{
  "num_hidden_layers": 15,
  "hidden_size": 256,
  "num_attention_heads": 8,
  "num_key_value_heads": 8,
  "head_dim": 32,
  "intermediate_size": 1024,
  "vocab_size": 8192,
  "hidden_act": "silu",
  "norm": "layernorm",
  "norm_place": "pre",
  "norm_eps": 1e-06,
  "positions": "learned",
  "qk_norm": true,
  "attn_scale": 0.177,
  "bias": "all",
  "tie_word_embeddings": true,
  "parallel_block": false,
  "init": "uniform",
  "init_std_qkv": 0.0497,
  "init_std_o": 0.0,
  "init_std_up": 0.0497,
  "init_std_down": 0.0,
  "init_mimetic": 0.7,
  "optimizer": "adamw",
  "learning_rate": 0.00214,
  "lr_mult_qkv": 0.7,
  "beta1": 0.9,
  "beta2": 0.95,
  "lr_head": 0.00813,
  "warmup_steps": 357,
  "schedule": "wsd",
  "decay_fraction": 0.655,
  "decay_shape": "cos",
  "final_lr_fraction": 0.02,
  "batch_tokens": 65536,
  "max_seq_len": 256,
  "doc_mask": false,
  "train_tokens": 423600000,
  "max_steps": 6464,
  "dataset": "wikipedia_en"
}
Each number is 128 + 24 x the weight over its row's rms, rounded and kept within 0 to 255. Layers, rows and columns count from 0. The size above them is the row's rms in percent of the matrix's.

# layer 3 MLP up, 1024x256, rms 0.103, rows 659-711, columns 192-255
size [ 96 114 100 116  90 103 117 104  76 127  90  82  90  96 103 109  91 106  94 108  91  86  92 102  99  95  99  85  99 106 116  99  86  98  86  78 105 126 101 116 104 146  99 105  98  83 106 117 104  97 106 116  88]
[[148 108 158 151 116 125 133 145 137  91 123 117 144 117 138 127 160 110 139 108 155 117 130 118 145 116 126 108 126  90 113 135 133 127 113 105 152 122 119 128 181 127 111 148 110 110  94 139 127  98 108 127 128 166 126  94 174 152 146 142 138 170 131 114]
 [145 112 167 117 145 130 124 177 138 113 151  86 112 155 139 103 126  79 132 132 148 151 134 133 126 160 102 151 127 122 106 149 121 156 144 140 139 119 114  66 121 148 162 136 161 179 159 103  83 116 134 120 157 110 179 132 100 142 135 133 140 161  96 123]
 [118 154 122 103 110 117 114 104 159 160 132 112 102 120 118 150 126 138  96 151 113 139 149 112 107 101 149 131 126 171  91 123 186 132 114 149 179 116 121 127  89 104 117 122 130 150 144 138 143 122 136 138 131 130 121 172 114 157 143 145 153 110 123 154]
 [140 111 125 121 168 151  90 175 150 126 122 125 125 118 127 114 136 142 113 134 106 144  75 142 140 169  74 114 133 113 116 100 140 103 126  83 126 116 164  89  96  94 162 139 129 103 108 117  83 137 144 128 151  87  92 104 137 123 154 141 147 113 158 121]
 [ 65 206 125 127 104  64 142 147 135 142 193 130  97 158 151 126 148 120 100 150 138 159 107 131 108 173 106 123 112 160 107 156 106 156 132 151 144 108 160 100 121 146 136 153 140 124 140 108  95 130  97 127 127  97 163 116 178 155 129 107 150 130 127 154]
 [117 146 170 132 118 115 130 112  98 123 123 132 164 125 150 100 178 181 128 147  97 163 179 103 114 132 120 120 119 113 155 144 113 167 116 125 114 109 150 118  89 107 107 182 120  77 147  71 126 124 166 138 125  90  86 133 122 129 153 117 110 105 174 135]
 [111 128 117 115 133 121 110  81 133 159 140 159 128 110 119 111 137 139  94 179 133 125 123  83 110 129 128 119 138 135 124 145 160 109 115 107 105 100 134 112 116 147 131 156 127 141 132 129 140 140 179 130 133 115 155 153 157 107 103 155 148 144 105 118]
 [137 123 146 133 146 146 128 134 100 132 113 117  89 138 118  95  93  82 135 131 138 166  91 124 161 131 143 124 122 114  87 123 139  95 113 149 126  96 100  95 134 155 126 143 135 153 120 145  93 167 165 140 144  89 119 100 161 113  87 148 115 162 144 111]
 [108 157 133 140 111 110 121 145 159 149 132  89 156 171 119 118 125 145 119 141 145  88 150 114 139 134 107 134  91 123 122 142 122  92 112 156 118 102 132 142 119 167 104 124 143 152 133 148  85 122 106 109 107 149 122 152 126 150 138 134 132  99  93 127]
 [ 99 141 191 142 110  90 132 134 108 155 169 124 165 141 164 139 129 130  80 175 152 140 138 115 104 128 100  93 130 114 102 164 140 140 110 143 106  88 158 120 111 101 133 161 142 110  79 135 121 135 125 183 126 140 131 109 157 163 125 102 149 136 152 115]
 [ 98 116 168 142  99 104 151 169 123 134 178 110 131 146 161 124 137 121  80 145 151 143 123 113 117 136 103 106 142 131 126 178 149 173 103  91 103 113 138 101 127 129 124 154 113 121 112 121 108 123  94 127 149 108 147  84 143 176 140  98 180 125 140 138]
 [143 114 140 106 131 106 133 124 149 141 156  97  88 155 126 145 133 111 150 107 104  98 133 138 119 103 152 107 121 100 103 132 129 119 134 141 166 109 122 107 100 140 115 174 118 147 146 142 157 123 101 166 118 107 121 129 161 166 146 112 139 141 184 114]
 [135 130 152 131 142 134 142 170 139 136 116 129 130 126 145 128 132 134 148 130 162 125 123 144 145 127  86 109 125 126 104 138 149 128  66 115 128 123 158 147 201 120 128  94  66  72 131 126 116 118 111 120 176 150 102 182 111 174 127 135 115 102 121 103]
 [132 141 121 135 120 114 152  91 155 167 150 142 139 112 131 119 151 127 142 165  95  88  93 137 102  88 112 125 131 132 139 103 113 116 152 129 150 115 122  77 105 121 136 133 123 156  97  74 130 133 158 111 122  75 139 129  87 127 137 137 124 166 131 116]
 [147 157 126 140 137  92 140 158 111 151 173 152 156 163 124 102 154 108  71 131 135  97 154 111 149 170 142 119 119 119 109 142 136 127  77 130 162  85 123  90 138 100 111 164 151 155 132 184 142 188 131 131 165 170 157 144 117 138 114  93 115 115 125  99]
 [112 125 170 127 110 107 156  90 123 107 137 131 174 143 129 136 150 169 131 174 169 109 142 122  95 123 134 142 162  98 163 102 135 132 122  96  96 126  73 139 141 143  97  99 122 125  85 118 119 124 140 119 151 145 148 112 162 101 141 101 170  99 145 174]
 [150 110 153 120  73 126 107 128 161 133 160 120 144 147 105 140  83 107  78 170 132 111 125 121 114 152 138 115 106 100 125 179 165 115 175 100  68 138 130 122 132 132 140 153 112 107  78 130 112 112 144 117 129 104 137 124 198 140 115 109 179 155 130 150]
 [113 140 131 136 145 129 157 146 161 162 126 111 144 146 117  89 134 101 134 149 132 109 117 152  75  86 125  94 109 157  81 176 162 110 110 123 120 125 113  97 125 139 156 112 106 147 111 194 132 113 110 174 146  90 126 159 111 123 146 136 115 127 158 112]
 [117 114 122 132  94 107 100 105 165  74 126 160 153 104 122 114 130 170 128 149 112 141 134 114  88 134 136 121 139 138 117 100 131 130 176 128 125 110 176 152 116  99 153 140 102  98 108 118 109 122 139 117 119 150 130 149 121 100 131 111 183 120 127 133]
 [152 122 154 175 108 131 151 134  85 129 108 139 126 114 138 134 148 180 126 142  95 147 122  87 142 119  88  80 126 122 129 132 116 126 144 116 163  86 161 109 134  91 158 110  76 156 118 130  77 153 112 161 173 132 116 102 130 148 145  89 124  99 136 118]
 [127 126 142 149 125 121 111 122 124 134 126 123 117 149 113 118 118  80 134 136 132 133 154 178 141  86  58  98 154  91  76 159 165 125 143 124 123 118 127 138 131 170 125 137  81 154 119 184 116 140 160 148 143 126  90 121 152 104 163 113 147 121 144  79]
 [124 130 154 146 148 112 125 108 145 110 117 141 112 129 131 148 140 112 134 183 136 142 140  97  84 159 124 139 129 123 145 151 141 114 103 108  87 114 143 125 143 119 134 148 119 104 140 118 155 176 112 135 117 135  87 184 106 133 170 102 149 120 171  93]
 [146 186 141 145 135 102 127 131 118 103 158 136 180 126 111 105 133 128 130 122 163 101 138 128  93 124 145 141 130 131 113 106 154 120  84 160 122 121 138 115 135  87 110 140 119  92 136 162  65 141  88 166 114 147 104 102 158  77 135 108  83 150 100 123]
 [131 165 122 110 141 138 127 153 117 127 104 101 174 137 143  93 133 122 118 173 115 120 147 115 117 134  73 123 117 110 150 132  92 154 134 143 103 132 125 135 122 108 137 118 115 153 128 138 119 161 131 138 111 136 156 134 129 143 151  94 187 150 118 131]
 [114 175 131  94 157  89 158 120 123 171 134 128 116 121 157  89 107 126 105 120 103 103 127 147 119  74 124 182 151 131  88 131 145 155 156 156 165 116 156 124 125 144 155 119  83 143 109 150  87 141 172 100 125 120 125 116 170  94  79 145 132 104 105 106]
 [146 101 118 130 110 120 113 118  92  94 139  94 131 118 123 123 135 141 152 142 117 123 161 175  97  84 123  78 160 160 160 139 131  91 118  96  86 125 169 107 164 139 135 160  78 146 123 109  79 111 145 161 135 133  90 144 172 127 140 135 117 130 135  99]
 [111 105 111 105 110 121 174 128 132  98 147  78 146 149 137 115 122 130  94 132 117 158 124 160 126 111 101 109 131 120 134 128 182 147 158 137 122 125 100 123 153 181 123 122 140  90 115 179 147 130 156 142 136 165 115 126  84 101 127 122 120  82 143 152]
 [127 163 177 146 113  95 130 123 132 144 182 125 125 150 166  95 133 135  74 197 146 141 109 115 113 129  94  99 121 108 151 136 132 175 107 117 129  87 129  95 125 115 135 141 110 120 114 142 130 135  96 159 142 102 115 101 134 146 129 130 173 144 165 147]
 [137 110 164 169 138 135 154 167  89  99 132 113  86 122 140  98 126 158  85 103 145 158 181  91  99 172  91 136 134 116 157 174 117 199 145 148 110  90 138 118  73 146 136 167 145 193 149 111 133 127  97 146 148 146 124  95 139 134 126 107 113 123 130 128]
 [142 127 129 127 135  98 101 164 107 105 129 134 164 134  98 165  95 159 124 128 138 117 129  87 107 122 107  61 126 145 121 140 155 161 142 125 133  91 176 127 155 116 161 130  54 122  92 117 122 101  95 144 159  99 126 155 142 114 149 123 172 119 159 110]
 [144 102 147 102 127 116 137 104 138 143 113 153 175 126 123 122  97 184  85 133 105 151 123 119 128 156 125 123 141  90  82 141 149  85 130 119 126 130 150 124  97 168 106 175  84 130 125 173 145 115 155 145 165 133 102 100  97 107 123 112 128 140 172  73]
 [126 150 132 108  88 100 156 149 104 133 133  88 145 134 146 167 166  99 143 124 153 136 164 127  89 114  83 114 145 126 142 127 129 149 123 127 140 111 120 127  96 100 133 158  93  77 123 102 143 117 100 143 164 134 153 139 131 130 144 113 168 137 120 181]
 [102 146 103 142 114  94 133 157 114 146 112 136 135 133 152  44 112 120 146 130 155 131 112  88 147  95  81 117 114 142 127 176 144  99  87 149  90 106 111 177 151 118 145 122 159 136  94 137 146 131 148 130 129  95 133 105 175 102  94  96 107 137 125 110]
 [115 108 149 145  89 135  96 133 134  99 120 119 168 131 149 126  92 136 126 135 131 180 118 121 129 128 110 123 117 131 149 135 113 150 124 106  78 133 141 136 135 149 108 129 103 107 150  93  81 108 113 142 157 130 112 107 110 128 137 133 124 134 137 124]
 [150 114 133  91 144 109 161 102 109 141 125 173 126 139 141 120 192 130 135 143 136 130 148 150 118 118 124 159 122 135 138 163 110 125  77 124 181 108 145 130 128 145 129 136 101 126 156 139 122 191 114 142 144 146 106  99 105 151 146  86 158  85 132 125]
 [124 117 132 116 101 102 122 140 151 138 169 158 172 156 150 103 152 115 118 159 114 140 131 138 142 111 100  56 125 124 118 161 144 159 111 118  88  96 104 109 112 120 149 134 129 113 115 128 116 120 116 137 147 148 108 116  99 103 145 129 174 149 143 115]
 [126 115 163 121  69 109 125 135 138 161 124 133 109 152 125 116 177  96 104 164 100 151 139 114  99 184 124 143 111  66 118 130 167 165 119 110 102 119 105  50 142 156 120 192 165 198 155  80 108 128 120 160 157  85 177 164 130 116 145 102 144 125 138 122]
 [135 140 179 142 133 110 148 124 116 149 186 111 137 140 178 148 177 112 123 148 134 139  69 114 147 127  79 113 145 128 129 104 131 159 106 140 127  84 141 101 123 176 150 157 136 149 105 125 131 127 142 116 125 112 141 150 105 127 160 151 100 104 193 163]
 [141 130 173 102 100 111 124 130 144 143 137 135 159 134 115 137 125 145 112 117 133 138 163 116 119 155 170 112 123 137 169 185 165 130  94 123 127 116  87  99 102 145 110 157 146 148 108  96 132 151  68 132 132 125 150 122 105 116 124 105 158  97 141 149]
 [130 107 157 143 102 108 159 151  85 131 153  94 143 135 163 110 154 156  63 163 115 166  81 131 129 118 101 138 136 133 133 169 152 161 143 154 150 118 114  82  71 162 156 191 142 146 101 113 126  97 104 131 126  99 121 140 115 101 115 126 121 143 130 143]
 [106  91 159 145 139 141 154 122 138 138 106 177 177 150 140 104 162 115 131 130 140 125 125 172 132 130 121 131 122  86 164 106 158 128 110  72 116  70 110 117 157 127 118 117 102 127 135 115 128 126 139 181 129 167  92 154 153 128 173  82 135  97 162  82]
 [108 129 146 153 110 104  87 146 127 152 107 104 124 147 192  85 163 142 116 148 135 218  85 118 106 112  95 116 128 103  75 149 152 154  92 120 129 115 154  97 126 164 141 161 108 138 131 135 131 114 169 154 156  96 124 132 126 126 134 119 131 136 158 130]
 [135 139 126 134 141 136  90 115 132 123 112 130 120 145 149 114 131 143 120 143 173 125 106 133 172  82  72 173 126  99 110 118 135 101 126 121 149 106 109 116 146  99 142 121 117 131 111 159 138 116 137 132 140 127 159 133 175 151 123 123 148 135 108 162]
 [121 123 145 150 113 124 124 171 122 147 151 129 123 145 162 126 135 150  70 141 178 107 105 125 118 106 122 115 155 131 113 133  97 142 159  99 132 113 112 117  65  89 122 115 159 179 132 123 119 107 132 115 142 118 119  81 125 142  74 138 127 152 140 158]
 [121 150 131 143  63 112 128 123 113 131 128  97 167 127 131 109 152  93 142 139 138 109 112  84 103 131 118  92 131 133 123 130 132 143  94 127 109 103 119 137  82 123 143 135 103 132 120 110 148 125 153 116 150 115  95 132 123 143 150 131 138 111 139 144]
 [126 159 123 141 111 129  95 160 118  93 134 115 137 135 141 162 115 121 131 177 141 131 142 121 128  56  98 105 113 128 141 116 119 129  93 148 120 106  84  95 128 100 202  89 157 134 114  93 124 118  96 133 133 140 149 164 124 146 127 136 154 140 130 126]
 [155 102 168 122 128 131 162 132 136 103 160  96 103 120 149 149 158 116  82 145 162 156 119 122 118 148 140  91 129 120 123 123 128 129 104 110  83 141 118 103 135 135 146 118 104 108 129 168 100 133 123 157 174 139 141 143  89 128  99 132 143 108 145 124]
 [124 109 129 152 156 143 126  91 121 129 139 133  94 136 122 145 146 132 105 128 148 140 126  99 126 131 128 141 121  97 121 111 183 130 106 110 122 134 135 141  93 147 119 119 124 169 139 148  96 153 160 102 166 115 111 120 114 131 113 133 197 134 164  86]
 [123 128 149 173  77 136 127 134 140  90 136 130 137 132 116  94 112 124 119 128 108 102 148 125 123 171 103 108 127 102 154 169 144 105 127 114  77 112 140  93 154 139  72 132 106 157  98 172 126 152 144 147 139 134 131 105 122 137 113 100 162  84 154 131]
 [137 150 134 154  98 130 126 155 151 119 146 103  72 139 114 110 160 152  95 110 185 109 149 120 130 114 100 108 126 158 135 137 107 143 121  79 153 108 149 134  86 101 160 114 155 154  81 146 121 112 145 150 142  96 154 141  99 208 126 125 132 151 120 122]
 [131 132 116 140 135 142 118 114 115 114 106 102 112 119 129 151 117 115 142 110 112 111 113 107 131 104 115 126 127  83 107 151 156 109 124  99 158 123 164 101 114 118 135 142  72 103  89 177  99 164 140 154 146 117 135 128 128  98 139 131 176  81 142 116]
 [117 118 151 173  96 101 113 133 151 134 161  93 121 150 159  86 102 127 124 167 153 160 147 145 127 147  81 104 118 119 160 152 131 156 133 121  66  92 126  96 104 145 133 182 114 164  98 102  81 131 142 133 149 160 145 153 124 151 105 119 145 124 118 122]
 [106 133 158 186 108  83 133 146 122 158 187 136 182 157 181 116 143 131  73 155 152 141 116 124 108 133 107  91 105 128 114 155 146 165 139 123 136  66 140 109 145 147 122 159 106 109 104 139 121 130 107 137 152 140  98 138 130 147 140 138 153 110 143 125]]
# layer 3 MLP down (transposed), 1024x256, rms 0.0679, rows 659-710, columns 192-255
size [ 96 106  98 125  71 110 140 111  63  66  90  66  93  99 103 111 128  95  82 123  77  76  76  99 109  94 103  92  89  94 112 106  73 107 111 102  90 131  88 128 104 162 106  85  89  70  82 142 113  68 111 105]
[[123 153 124 130 167 121 113 122 130 170  98 122 118 140 130 151 106 112 133 104 145 129  94 130 124 139 112 134 114 151 131 115 162 131 114 122 142 109 105 109  90 139 159  84 154 144 128 141 128 121 183 144 125 136 135 154 149 119 143 148 126 149 128 101]
 [149 156  89 136 147 133 142  76 119 158 127 121  90 135 153 118 172 108 133  94 120 155 115 102 159 156 106 111 126 140  84 107 103 130 123 151 133  83 140 135 147 153 142 111 133 156 149 129 108 148 171 169 125 170 150 132 120 111 132 102 132  82 130 105]
 [120 116 113 122 115 142 113 152 155 151 138 119 124 115 154 149  97 149 164 152 148 114 113 184 132 103 155 131 129 158 132 111 115 135 125  98  65 139 115 111 108 191 110 114 144 123 100 101 126 128  94 116 142 116 102 156 112 121 156 102 144  99 104 122]
 [139 119 136 117 123 146 119  84 107 135 122 150 143 125 147 148 128 100 130  96  84 182 120 149  67 153 114 138 132 111 131 147 110 141 101 159 126 122 153 157 142 121 131 119 143 135  89  67 133 116 132 133 161 124 110 114 119  95 145 137 108 111 140 133]
 [105 138 146  97 133 137 121 131 105 107 128  92 126  93 128 121 141 147 107 192 143 146 128 154  91 129 116 129 142 117 141 157 100 145  85 130 134  93 154 139 118 103  92 168 131 170 139  87 168 194 103 151 173 114 150 151 122 129 157 128 135 144 156 117]
 [131 122  99 116 135 123 164 173  88 102  87 145 132 131 132 102 114 127 145 104 104 109 127  92 134 133 160 123 152 121 115 133 106 102 133 149 128 117 126 140 166 167 132 132 144 141 128 141 148  76 140 108 141 128 134 134 149 143 140 138 116 120 128 118]
 [129 144 147 152  95 115 110 157 137 115 151 165 132 119 121 124  80 129 132 132 162 148  97 131 140 131 133 120 135 103 120 111 137 109 114 129 118 123 147 169 175 127 114 123 149 107 103  95  84 106 123 136 102 150 127 129 170 161 108 134 109 131 116 149]
 [104 116 133 137 130 141 150 134 158  92 115  93 159 155 107  80 113 108 160 115 128 140 120 132  89 129 111 131 132  76 138 166 125 107 154  92  84 134 111 155 140 133 149 104 128 137 171 109 102 110 136 133 107 138 180 118 124 112 166 154 128  75 169 133]
 [ 92 150 128 123 112 123  90 135 112 116 160 124 115 111 133 104 125 137  70  96 104 147  93 143 142 117 191  98 153  97 115 109 130 118 177  85 190 187 125 115 132 106 109  96 110 102  95 126 190 129 151 118 168 126  85 147 108 130 118 122 135 134 142 145]
 [110 151 144 149 157 109 140 121 132 136 196 107 158  84 122 134 154 154 108 150 125 118 139 135 109 128 114 123 105  84 106 170 132 100 133 122 143 106 142 126 107  92 105 131 128 111 108 138 116 173 110 170 152 127  77 135 150 148 138 102 109 110 133  98]
 [135 166 154 159 100  91 138 140 124 120 176  96 118  97 175 132 150 134 110 185 155 120 131 124 102 100 104  98 128  82 155 154 135 128 124 140 126  86 116 128 117 104 123 141  92 119  93 117 122 109 130 188 145 124  99 128 144 130 120 109 129 127 139 108]
 [164 112 118 102 140 166 115 124 144 142 161 131 129 141 155 104 122 122 125 123 142 122 114 141  94 153  96 152 108 113 118 143 113 111 114 126 142 147 165 142 137 101 141 140  70 129 140 122 110 147  92 104 140  85 117 147 138  90 127 125 146 106 128 115]
 [109 115  82 119 152 132 132 142 131 151 124 125  74 106 107 135 124 128 152  51 139 132 122 125 129  94 116 164 142 106  94 102 102 121 120 101 159 154 132 124 123 105 155 126 128 112 149 121  90 156 138 145 142 146 147 125 138 135 102 148 161 115 102 128]
 [137 118 120  66 129 101  78 114 139 125 127 152 130 106 134 121 134 113 105  84 128  84 113 172 168 166 160 174 122 147  95 117 127 106 105 116 163 107 127 179 150  97 151  95 118 144 147 141 110 121  96  90 136 143 126 103 145  62 158 129 139 155  64 100]
 [147 150 128  98 130  78 172 162 136 135 125 134 121 123 136 117 156 146 138 109 135 119 121 119 130 132 143 144 148 151 117 104 130 133  99 109 112  99 145  98 122 178 168 104  92 108 143 142 168 118 115 151 103  99 141 126 159  75 137 131 174 151 150 119]
 [111 103 154 140 141  97 149  87 173 139 176 138 144 129 159 117 145 127 132 119 161 117 102  97 145 143 161 150 129 187 161 128  71 186 132 132 104 138 118 146 108 133 109 105 153 159  64 109 122 115 107 138 117 186 160 149 122 106  85 129 126 117 107 109]
 [140 101 117 153 184 108 138 152 125 172 154 114 126 123 135 109 198 150 148 124 141 147 143 143 174 136  78 136 131 144 150 118 106 125  76 120 121  98 155 110 142 178 134 112  92 128 131 147 130 169 114 130 100 133 111 136 126 144 105  85 106 131 167  98]
 [131 126 116 117 118 113 183 157 132 144  92  98 134 139 158 109 121 113 129 104 128 103  94 141 190 142 151 105 119 157 161 134  89 124 109 109 153 119 123 124 102 142 145 113 146 163 163 155 152 127  90 109 133 132 123 132 140 137 120 127 128 134 123 117]
 [113 106 139 148 181 142 123 143 142 119 125 165 157 100 101 164 114 105 132 145 114 171 109 103 101 121 121 146 131 151 105 134 127 179 153 107 125 126 112 175 149 169 107 150 151 106 106 136 143  93  93 133 116 116 179 122 174 115 124  79 136 155 120 174]
 [135 141  66 143 117 154 120 110 101 146  22 138 140 141 112 135 139 136 120 143 102 136  92 136 153 149  99 121 135 145 138 158 120 115 151 103 145 125 136  96 168 130 133 112 158 117 115 142 141 144 118 119 105  60 136 127  81 135 143 131 107 132 143 125]
 [125 150 133 106 153 160 110 151 150  85 182 128 101 103 142 131 130 136 168 176  65 148 137 141 132  84 120 131 128  87 117  88 112 154 153  91 113 151 123 114 111  98 134 141 168 102 105  94 176 112 124 135 116 139 117 137 135 146  99 118  99 135 124 163]
 [151  98  81 117 154  93 130 119  60 132 161 116 120 120  91 103  77 108 109 136 149 162  89 110 133 140 120 121 140 109 141 144 144 178 126 156 124 125 118 137 105 162 112 143 147 156 160 114 150 111 120 120 146 166 137  76 119 121  95 167  89 146  66 147]
 [124 140 159 117 100 153 115 173 139 140 145 102 142  84 132 117 136 156 129 110 125  96 159 148 124 133 144 148 122 149 132 124 130 114 137 145 118 135 125 114 123 115 143 127 111 154 106 189 124  95  97 141  75 101 127 117 146 123 119 143 143 129 144 103]
 [128 105 132  88 140 123 125 121 107 114 154 103 142 143  97 105 137 118 150 110 138 168 141 106 155 118  93 169 133 149 163 143  89 113 114  95 117 116 133 106 130 161 140 110 123 119 148 112 140 130 121 124 155  73 108 129 113 139 116 144  93  89 115 150]
 [128 120 127  52 125  97 124  83 164 139 119 109 115 146 123 116  96 131 126  92 115 136 130 153 105 146 146 142 130 132 149 119 129  95 111 149 121 126 115 143  98 130 130  98 144  77 146  97 142 112 155 109 114 117 154 131 165  72 139 114 130 152 177 141]
 [111 105 139 128 152 119 140  92 128 122 178 129  95 136 124 134 109 129  88 104  89 162 106 146 125  98 112 126 150 130  99  94 115 103 167 138 144 115 166 139 139 121 119 106 139 143 142 176  99 161 138 144  96 141  81 151 167 158 126 141  89 103 134 142]
 [124 106 171 166 106 120 122  82 144 152 151 138 185 143 120 128 135 100 166 125 116 140 149 117 121 131 133 117 116 139 121 122  93 113 186 134 117 137 129 146 105 151 103 131 136 163 149  97 109  97  94 154 160 114 123 121 144 108 150 152  70 142 113 110]
 [157 143 184 154  90 129 139 167 109 127 179 116 153 111 174 127 141 154  69 214 164 110 131 115 111 113  83 102 100  96 146 130 129 156 114 108 126  86 134 106 117 148 143 131 106 115 109 117  97 124 122 188 147 124  89 131 118 152 139 102 168 119 151 137]
 [122 130 104 135 137  80 114 149 111 110 164 130 102 109 140  96 108 131 166  96 144 174 147  92 127 124 109 138 134 105 109 124 108 149 111 135 139 155 154 163 133 129 135 147 136 156 110 107 129 109 132 133 160 126 146 159 187 127 109  83 172 125 150 103]
 [140 133 144 143 151 149 118 143 130 178 139  93 129 134 103 110 141 135 159 134 146 135  91  99 133 134 129 118 111 207 119 123 134 174 123 166 127 142  96 141  78 139 149 124 130 144 130 133 128 166  92 147 165 144  69 120 119 159 139 106 127  90 115 161]
 [121 152 119 125 121 121 122 114  87 123 147 102 109 109 119 117 162 122 106 166 126 141 156 145 119 138  50 129 127 156 157 108 115 108 164 131 141 153 142 157 139 116 113 118 159 101 126 130  96 112 128 146 113 168 126 138 165 118 110 159 108 121  71 135]
 [161 135 124 139 157  68 160 132 107 104 135 108 150 121 134 116 129 130 122 165 163 131 123 106 119 127 122 150 137 129 167 147 177 169 120  98 100 158 130 148 149 105 139 138  95 142 115 127 116 105 100 106 125 111 176 151 149  70 115 136 173 138 126 116]
 [135  92 166 115 145 156  97 113 153 115 116 137 144 125 138 122 124 159 113 150 152 148 161 170 118 105 143 161 135 125 127 109 136 148 137 154 108 123 142  76 151 145 182  95  84 125 181 176  95 114 165 107 128 142 118 130 102 110 138 115 157 142 158 136]
 [146 131 116 123  96 121 111 107 123 139 113 149 128 101 126 114 154 116 145 108  74 117 122 103 135 129 112 121 132 125 158 143 141 136 127  68 141 127 143 121 134 101 146 114 135  62 116 146 109 102 139  97 124 139 138 108 155 102 128 118 173 147  86 136]
 [113 147 122 152 109 150 126 107 146  67 146  99 106 130 113 109 104  93 168  99 127 132  81 118 121 157 142 133 139 120 203  96 119 126 139 121  96 146 121 152 114 146 156  95 182 117 132  93 171 119 111 107  97 121 146 126 116  96 103 172  96 130 126 111]
 [158 142 189 148  96 104 153 142 126 135 184  91 142 136 176 122 147 150 108 158 174 109 141 114 125  83  88 101 109 111 146 182 122 120 117 114 141 115 148 114 102 120 134 133  98 127 128 124 108 127 118 167 156 133  85 123 139 143 134 107 161 116 138 117]
 [139 113  93 117 100  98 106 152 146 168 126 117 117 128 125  91 166 148  99 133  87 141 110 140 133 123 118 178 143 135 103 126 121 129 132 113 148 145 137 132 132 106 155 108 125 135 131 115 162 106 135  92 174 124  95 116 154 114 101 174 108 112 139  83]
 [133 141 148 140  91 119 127 114 128 153 156  95 129 147 118 104 177 142  94 185 107  99 103  96 104 130 175 122 127  99 101 145 144 131  73 124 146 139  93 152  90 137 136 156  86 143  86  86 151 140 109  96 123 139  85 122 131 121 161 151 134 125 138 124]
 [141  97  75 140  93 112 137 123 109 126 163 100 122 130 108 126 135 115 120 141 122 153 153 142 161 130 135 108 141 157 124 129 130 133 155  85  91 129 124 103 178 169 161 134 112 134 124 127 131 148 135 118 118  86 124 117 159 143 109 139 126  94 180 140]
 [164 115 112 114 150 114 153 144 168  97 169 154 127 119 109 139 179 140 112 133 148 124 129 163 121 150  94 159 132 149 128 105 121 149 157 124 136 118 148 139 119  74 149 169 138 103 112 126 143 113 159 146 119 157  98  98 136 156 126 138 113 146 192 103]
 [103 135  90 137 105 173 167 153 130 129 122  91 100 122 117 190 128 129 143  92 110 106 140 126 142 125 105 136 129 184  82 138 125 136 152 118 112 188 130 118 104 124 137 112 128 133 160 147 114 155 138 132 110 120  66 148 122 143 107 135 113 154 116 133]
 [157 138 154 112  94 153 117 120 122 154  49 111 129  82 140 122 151 121 119 108 131 139 128 135 105 157 137 113 183 115 123 146 152 123  92  94 110 136 116 123 111 137 147 157 107 156 110 125 134 109 164 166 141 121 129 120 111 127 131 114 146 153 143 140]
 [123  86 116 114 100 177 124  65 172 128 110 108 118 143 136 105 116 104 122 164  73 103 114 144 109 124 152 133 134 134 148 127 143 130 167 150 120 182 161 111 156 126 134 106 109 125 160 139 135 119 103 118 124  72 111 147 106  83 110 149 130 153 128 108]
 [146 133 138  78 120 164 123 128 119  93 156 145 131  87 124 138 156 123 116 167  90 115 120 117 133 118 131 115 161  93 119 126 149  96 130  93 188 132 139 120 104  86 109 126  70 103 144 166 141 117 153 137 109  97  96  72 125 100 105 128  95 119 109 127]
 [134 127  89  86 153 135 114 145  86 151 142 165 125 130 137  98 141 111 105 183 120 128 138 125 133 192 138 125 143 190 153 136 127 133 161 166 143 113 122 104 138 140 105 108 104 120 188 172 126 138  96 139 124 122 166 132 142 116 172  82 100 154 114 126]
 [109 164 110 172 137 102 174 133 142  70 120 162 146 116 111  94 101  84 114 127 125 111  92  79 140 115 131 129 135 145 162 139 140 124 149 124 129 100 127 136 131 193  89 184 117 143 135 144 114 117 152 127 128 140 119 142 101  88 121 147 112 165 124 140]
 [116 127 150  83 124 150 130  96 117 119 156  96 134 124 132 133 140  99 102 141 171 166 113  85 111 131  97 130  92 135  96 136 100 125 116 124 122 161 140 127 147 128 133 146 118 156 112 156 135 161 118 130 123  87 141 146 104 143 141 135 120 108 141 153]
 [103 140  95  96 125 171 112 141 170 124 133 123 135 118 102  97 130 109  91 113 137 117 121  99 121 127 174 133 134  71 146  82 134 143 180 133 164 162 157 105 105 128 136 104 127 107 152 110 139 133 114  87 118 116 143 147 126 132  93  99 145 129 102 114]
 [118 105 109 158 142 118 107 126 105 112 147 172 166  97 100 146 101 110 133 145 161 132 132 117 107 108 122 150 126  70 116 111 163 121 120 148 139  75 135 107 154 105  74 130 133 153 175 105  80 147 116 142 159 138  83  99 107 153 109 144 131 132 109  83]
 [113 117 179  98 153 133 147  95 130 189 168 142 145 124 136 125 122 111 148 118  89 116  99 141 116 153 162 132 103 125 118 163 124 175 127 128 124 137  70 146  89 122 124 122 124 114 139  99 119 128 110 140 138 142 159 132 168  99 101 144 114 146 111  78]
 [112 149 176 158 101 120 103 142 111 120  70 139 120 129 121 131 148 129 114  98 156 109 114 138 124  95 124 143 136 139 168 108 168 144 144 131 101 125 166 161 133 115 144 117 106 101 133  81 114 104 113  98 135 134 149 124 126 163 133  72 147 152 141 114]
 [108 141 118 152 162 126 164 174 113 146 150  95 121 132 137  98  88 123 137 192 149 144 128 128 112  93 126 134 115 156 107  79 137  94 135 133 180 118 116 114 103 171  89 177  78 177 100 131 147  93 142 142 144 130 128 125 124 114 150 136 139 149 104 145]]